Each number is 128 + 32 x the weight over its row's rms, rounded and kept within 0 to 255. Layers, rows and columns count from 0. Numbers have three digits each. The size before them is the row's rms in percent of the matrix's.

# layer 4 attention key, 256x256, rms 0.133, rows 100-199, columns 128-191
092:096110125141152148111121143147124160095106130179129131112129115155072146123145133153114138133131093128147214092128175195158100071073103076153114072121121183062100089130125164209084155126108117
092:186085136174154135175162160112118106151065127154189123148111147191146117118146130129105146155130105138139096093176090101119118040160131121119095175107148108101161124142048149095111121128119132
092:098103114175137101123120132110120066115042135118100068106100158136117080151037131087140194102187132193153139086178129145123123162135130138101141118123154148118075098163184135166101170144137145
092:156177119082107103150128132076169110085177128132130082096142131148146122099112113069103137115222110180091175047072120121184141128114091138110099059108178138113123100143109102098125166119146112
095:117058149133081148090152122114151137180087128124175148118138148174124087128131148134172109149095107105087125169093137179092109147179098149105147121125133162111193130082143173163110146145207152
099:120118161141149130094077110122103154132131191121094121116098105106128139122133122183132050102037166194110130115123079141143150094090154112098148105157069148148129142104091161109149149159141158
086:114117121149107106097099149104121126113135165150147149110142158129102090148081147137131100104118070128111185129103175103150067109139129132173133143131116160094189130198129118176139165107120131
094:130105118117091122078117167142081118139120170141145148092092161160141074130146109143085155114122156154183109100156165124116160119150196122137164092101137181098149163149130071195145145132125141
087:159148101106133147058180191145111134123104152116102173126153087091097144118127174121164130143208128068113141126127131113078083087148171086208114112142154137140113124119144049079159158148093147
087:150152081116105070137140149115118073120145115134131159125117139167213038176096143135180127098138170135136142112109107120151066172175104107109202075226130116157137174140092157153161129109118141
092:095076078160092114192104132144145020138147108211147114120107112104186100111135158132099166080207109100122087106124120104112117126117163187118170133172141078133083147164073118133096114130124081
092:103110078136160136125136126123137100119132130127122143143189152133084118124110094164126104136119120175149134110162113160164122101085113106099083128076072195110094113170134127139091093147164066
095:127180132098079152125141087085153132130132139101149152081111111130132133137107072088198135152182129167199112103162059109124156147074152193138111169148126116112167126175133175079079127138111196
099:098053167148210154099134170152122147121130135071141148135132112099108115155074109146148123126118109197158105131085136050169097155141136155136170079100184162152148126181069060125052141144161136
098:124113121093153117127094131114146188119147154134131135140099136099128146105174150177115163143114053065128227106117150083162164110137185135213192166094160130065139107132134135138092128134121161
088:144142175140155111104190113104159080137127090152078108178029117179136071155066109149088142163120096160101035128145169131124102134173123146097125158122094148160098075115176121148100117157115110
091:109115097126086098144139196185153140143177122121085091117097082176155143157087110133128137168137079114089101058126132173040151122149113117144068119145200166132192162053163129193104102099144136
099:136102091157104109139177129138127090166137174094163140159102115161174120107175117049114115070122144147116188119114117123220123091099140138187179167162163118062132147088151096104081111101103110
094:144122109142148126159070126119116165132123116219139118141126196142209191187131116131151148156141117105134130130130101144068084174093121141144169144188095122095117165131139141119075130055140073
094:131171151134138134091126147120135111177118113095133115120113149124163120088119095110157101120128122096182184096157139115102126118139154126128153177120092122173177105161161125166098131143162145
092:119148104133145103139105166117170125106126113056191105056088125157141081091147072154106086118132149126065163111119124101165129134122121036120106152097120138157145123173154165112140123161145165
095:090125104153088185120047139131072158153154156099142131093095118139065095114135104131156078162146128109112176160156081175164136167137093122128103066126130110138121217121106076122083099124139084
089:091086122074069122169150151120132073121180147111146171130151104091111137085110139149133111175127142133123167142080127128098112128163181072153134108062108119142190131100140103117119168114139190
094:115115164139155104130120167208039124153094142143161096161148206073101108125133144164097170159157104184075127162140118055156147125205141119096112151131119115079173091138081118086109125107117162
092:132152187140138117089152179149160125147121115147098134106161095178122040157131148138139184097112143157148119076161136087151062147109098199135142134128147101128074079145169110130123105096078134
093:179126184133140074120090105134156119109074091156114117120116121107084136117103084090144128120150105136144175152106096165064153097124142136160098149090146081094120113117096143170140148142162107
090:143111124146124146098162160099164117137164143187135119153106130158108131103085149120162086083156117132081129122107222169154114126104137128101174135102182135102112154134082169143089127101079130
094:125125088164127176137106089160155091103169135132139195114109102128150087118176092124098125124082102186158109199150170081168164110149124180130180127094115142135129127175107160074057134131173120
121:183130148175108182123171088078178129140194149136146084097110140170141121155140176085122150114144187100185124143196184146088112128168189125159138115145157150157110069133106119129178181157112127
060:089198148115062174149109096101098135117178095133108140120154130141132119160093154124166060168171108134131130114104140096173078126123169141156236191157096061161094128137092100107124149122091130
097:133116168129106119092131151122161161111144095137130144133122168129106150164110128135168049131151160114067129065081122174135126145138158181116187095128153085122089086169104112067051133146186121
088:179188141127099149125110131131066118149229139148116125138163131112191122053175147160133129103106097123149098114152116122102145097137145078102050192179141129123155136119127106112175176123112139
085:111152104141114162142057141175101162163145115149116131092086139127119114110162085174125170122177096067076126129075074130109116158066101178175115162177102157126088188094123101190090117068138171
095:144147121100134144178130084140187114146157187069130091124098170158066115119163135133101195094149153134190151135223144092140117121161191114177199131141149136132134069078166191135136140186046155
098:164198098159078143098107177129118159148216139137161086154110167152125081098197159106148127097127140109161096090126117092112102054106181067122140173095177124184032138124166151180132084157103136
085:157107105154135174111146107142164128105133120149103142166119102157169192090180132135151149154140166109076149151101144129119189109103140196155130119167079064077065145141108193074116146121136135
082:097135118161164172109068122147137132076125052098116123098138161167097160134105128114171113103132177026154091139108145118160116162125149149080039129181089111120165176152166183128110133119129138
100:128158146150156165164171175125117175149127166187153112119126172097120140134155127081091187155174171123163132118142160054129136043116150051152088153110157162148168095086190152117174162082106157
099:150137127135090136102179066095106083131134174135150056147141067126198084120144163065137099146123129183166159136195135135109171126126123092186209116130088067142085071110115173128153191112137103
108:152170067136129114114139101030103163159167124170088101127132119132134138107103140074118157104071137190135139090130160108138059113118142116135105149128175130117134129159135161141150167171091140
105:142151140082116118088130110085125116175199142140096071159122160095121121103126207115087121122152117161115105118165122123086127151095139120087147156166160112089142145110132090109146154148143113
100:068230129165137128169137158109120125125094113160116174083245121156123106169114085112104120116150114140114133147151131151112111151137097116090137169145127171142161118116152148160074138133114124
103:134161121126145184094178101113145100078120140128141123134136043207152111130110165081127138121089143113192146111143147138081165054141099111131101131125197108121123113148112094124150103089109119
096:109148094154099138026113153165082134144128124120180124072096106167150139159117091107173137149106100167138096083120125150065135173125122131136094118173137172081152095170207142140158164168151159
101:174086076151129118123200096116125101150098167139171090094096105104108092107158084137066136098153129087122119151099125112140144182197124106105167132103099134124094148139085161117142145150098011
093:136077136111105129076123180178142091080081083062169176090114108155112150122162127087137173147144090081115087102066125082167175095057144124150183088169118115120140161190150136175118122064157078
099:104123160085086162089126087098168182115120169097141144095138108170173137106140147116156133140179106122077070099104113114104123099141141109136143104136137108090156144154135043059169090101074102
104:177104146136145140106141138156086146122101133105148169102117114124099113140121183112104109137129083067151088121127124164090148111144157131109126139196145177169076061179160162062197153156110126
102:175077191176120111130174067087117130112157113130156081102079127101115151175110143092137142105122068127180161106123087159129166099121106142091136094155144148172129154146179064136145100173031144
100:158118054095171068107066146161081130087117163140134159125163074123117088177160097078074173158146110112135171130127147111189111159080111097136120171127127129104109082180151116138110082088083131
102:113153153132091119145127123074142127092078125102112142117063121145104071102160103123129113166137055159068098112130116133093154177178119143139069107131114135133134120129117158130220143117141096
098:174122158160100117092099139125138126124106110169112162150112202094109159084117167140091138112120151088181136177118174111078177113137174113174099103144089083142091129137087142128160129151113149
103:122094138165084125171099098139127178134132118089127118104109200122131097115127121119035128117110082132086146077152087132130089105169180154130199184092096177131117127116103152123062128168109176
103:165110091149149162108114117131107151204134111117116073122128129161174133212084098137130133120138106154104102062163123142137134191135137112160132121116123062166154171155093141152150120126156095
103:185204143101090122182134117165169195106116067116126184133145134049091137158085100021120116137104106136155164138125156132158124084141129103184158126129182156083120142146143107144140175159116172
096:108120116154109128173087160154104087158193148108121085075196113102174101147076075125043045075114133105183127170107131092118128058106137087141147173116150128083164089140148126145149103138151117
096:168082127169107066143081146088160162102124150141185144099105091177149131088104228115097129111140123083150118165162135152170097155093140117077132139099153149156094127136125111175088147116123170
102:135120142111104154101134171147027110084097117092118047158126147188070105112091123106077080122100138099121094138115118139120133147140108101140178145180088116149122207097136135153095114170121105
098:100078150134129170133089130139113106177164149136128059202143118086150073110169129108138088103102098131172103155137114159137114152124094100139128138133136150135122168150113158091131140133097150
100:113132106102124110200112157118144139069143133142083103126115129105099097123143099092178113120136129143140112132111102159075091103172141124170123112101191142176173104095137125081086093155170135
097:113120114168054129117118145167191115130104098158190160140115096164173184139093225129139162141107110143203089084167166138127128129167152146107112049171124145161101093106094117100156119160150164
095:122189148132164163099164117138120137104185199143141135116191068107128175106099084104157167128147150111110135118084125149186119109174169177151084140121161143150089136146115124116145127113094182
095:117089112158127205104161136131105151128170120111144090206142107131136070093082094142125104127116142169094106135131113157127176110125154093146148101143133141162135124194088127171123121102145116
098:089123169116076148123115105094081158112150115162080147126144167155133147136108121107142103131137121122136120118118081128173156101140144135175103102104096126134184157145110179134077142139112104
096:101118127125169125174093211177139151088131110141146106111062143109121142145122154152144087148103122130105146153113144153066180196137126196099140181109171143099083191061137107136143180101121099
095:147122124116130157066148144142132165158113145098197064080136144169109171082177097098154114099140084119103130067202165123180157159130106137091143131181103107097137114106113150105143137144137144
098:147069118134167151170156114130116192121164130119135159180076153163106136101097142055092173112108201125128151105153140151150197102082139137119102160074129058149090128148148139183095173127118102
094:127092125180116092147151147159162126122055124146130139102092118122128184139136137150073173129114089160110104147147143118083094112100130093181151084116168183164138162144100165129093130127047063
091:067129115131128101099109128115150112087101162173181141080174192126136136128152082173158109092122165101077111160194117109116115092136102148167104129102142082072121099143146048154172151140077138
101:062125148105115093148133109174184091124109114135193136149119162101127106072076143163089060123149120215085167105143104170100111094154101206161092109115119094156156113136142142153128110071167115
100:134136122095130109119141147135125109136135136123132119157127098098130157122145131164155188113129135135138093127129119095121124127108161101101162143099177116078101078098189147099137127103089098
103:094135097124144087121141127141144137128171160164114189131132120162132085098142097120121088181169081186109072065115124125138124135136060107133131079106187150171064209146077112125091060105144083
096:151180119145139137152122129174110065080138144076084108134163100088092130132123094083070118166092104102133147108125093192142164136086050063156063087138154136162129176125139129163125078059138124
098:192094128127114096144129121142107086109146176098175155098151193088166164162154072139116099078104105133165165117179109126143155161070107102144143168147177120164185153045119084117112104166144099
088:109162126152139121107123149123177108144143071121235157099105099146064099147103058098089125120142109109109165135110099112147116104130152099136143118183154105129155134135124182145117181103209109
097:141092083106139121108157117054131148164195087134147035087110172151245150163128220153138185141130145155110138143169168066071134143116127132144093170141082200141111085086109119096166124183127114
098:136065137165164066111089116058143117178184144107165114125105143180194144076154079100113124127120120105145102126089135093149162129156142182114110149149113131153053121147118121086178133093125139
094:163111111114163118127156144127160129099095147116194140149121117163105168122123125101137122125154153137121077073133174092088146157153134099149083157126171098079097164060196119131101093099095140
095:106154143114127054118129077146088114097038085144136095110138101072129205159095205123096088145129118099146127111159034140058125105111091134167109183084104134105193130133146115154133144155155127
103:188157128167108138149133115102127133153143154050175073102156097144142129124146078164145152103099145081102118086134143136157118146184118111138114138167108174184138109172103094153141143130061114
098:099085106187138128101081108097098095148120176046104105116104146102102117116155113149142110133157106146128172059167120093124148146113150150127120105142152125131151080115142138088077204135097124
095:213115154119111079149144135080160090142138104008109136148128110132086162096120094081141081063195148084105066142147106105133165094118123116125121115129141116135107114068162079085145161183083114
100:175128199152124095104172126117171146121155134151148145085111118201121112084144125149169159160161155166139097172176157189136102074104172119154063146177203146127109119114145139124170131122075122
100:108152093144144135056077161083123108097106078175121136105131096108162137108133117096119103148118111090127109158103133103127147142167126126088106179058082134134145114141147126128126136115106136
094:161150110141116126150147120156142164101151146120091173128168150151162123104147159129121090100141106127108114167239157126172130133182146126122152129131148125088142148112091077114093129147176130
093:109116070136137151132105125087152117156172163127099152107146117157134174175080159114052152110172150141105074120098167150158124137137142097161140129121117144195169141090131073167202187092125137
090:061134124148125165168092162143111100131089135095153089086127109136110144175055102067078175130144166213066125112193130093147124127197102150198179152138091098182149130133129109109117099119117140
103:166147106172072161160155074129212077148150117136154106118108172127112132178149164150085099124129209098164128136125165187074065134128193180155146125114183197137075119140065210166167136147100157
096:102137123101167061169126118064185121115142082099139189156152117098147124103108131130110102173155116131078129117161089155105157111104165140154105156137127123149140101090175095091112118109079097
095:105117154131154121089218106132105093135122158171099112094124158112105147137119161127148133131128129109149119106158151137162145197147108148132118111162120129127141065134066099091121129174164108
097:158171145140111119147191110126150107121084131178149112105139107140109137147088073089134115136088156069063150172124148177155119115178135146111120091101138120154176093142129097177168094112204114
096:166174151107144109130125127111090079149164073063083117122190091113092095115097089084132107175158118077100097123102161161121090172187157163163119101162171129096113130092092040136132149130075120
084:111072098109096146167093156153165098170077093120142117145141153115118107081126131140131140077193093143097114123152157203150136121164120102164175133134138091120150146100151127171139105130176115
096:142106103172150129156146116139203141094114150135121113141132064103155163163116174117152129124102103161165054138140106066161121138114094101166139125095138160146135179079128113103173145169116114
113:132137168136089163064060145127108102134115171177133159121119044099177119065087149142071131119174146169172086160152158134109145079096172107164138156129119152108145120135000130131162151157093141
098:073103115161172120158118085103164127168159159115059113161103055123101165090166167130097129108090143127121109143156134156100133131103120104183117162143169130145139188147126143155183173112191119
097:134135052112124119117142110126125104178088131145133132144160141149239109083117145034095130143189127100098116109119066145117142134120153088129091096124075098124086073116130119111070106182163170
098:146127150143158151141145149120083142114116108143100086108154120126148086125132104112145133120143081148122102044144141129127091138154109124162126170116121144148135157156121125108201142142159102
095:105073130108172109149145157140086186176116158123136112110128174162111082196104139180179145056041093089141174159100115117090147123088112109116159148126083096113190089179147210094134138111127120
110:155109144201105177146168091096111128143162139100116109074111102141100126124171144085061150088100130140164107097154160175091108110150174088107159161162143134145133105111136158085144183137127113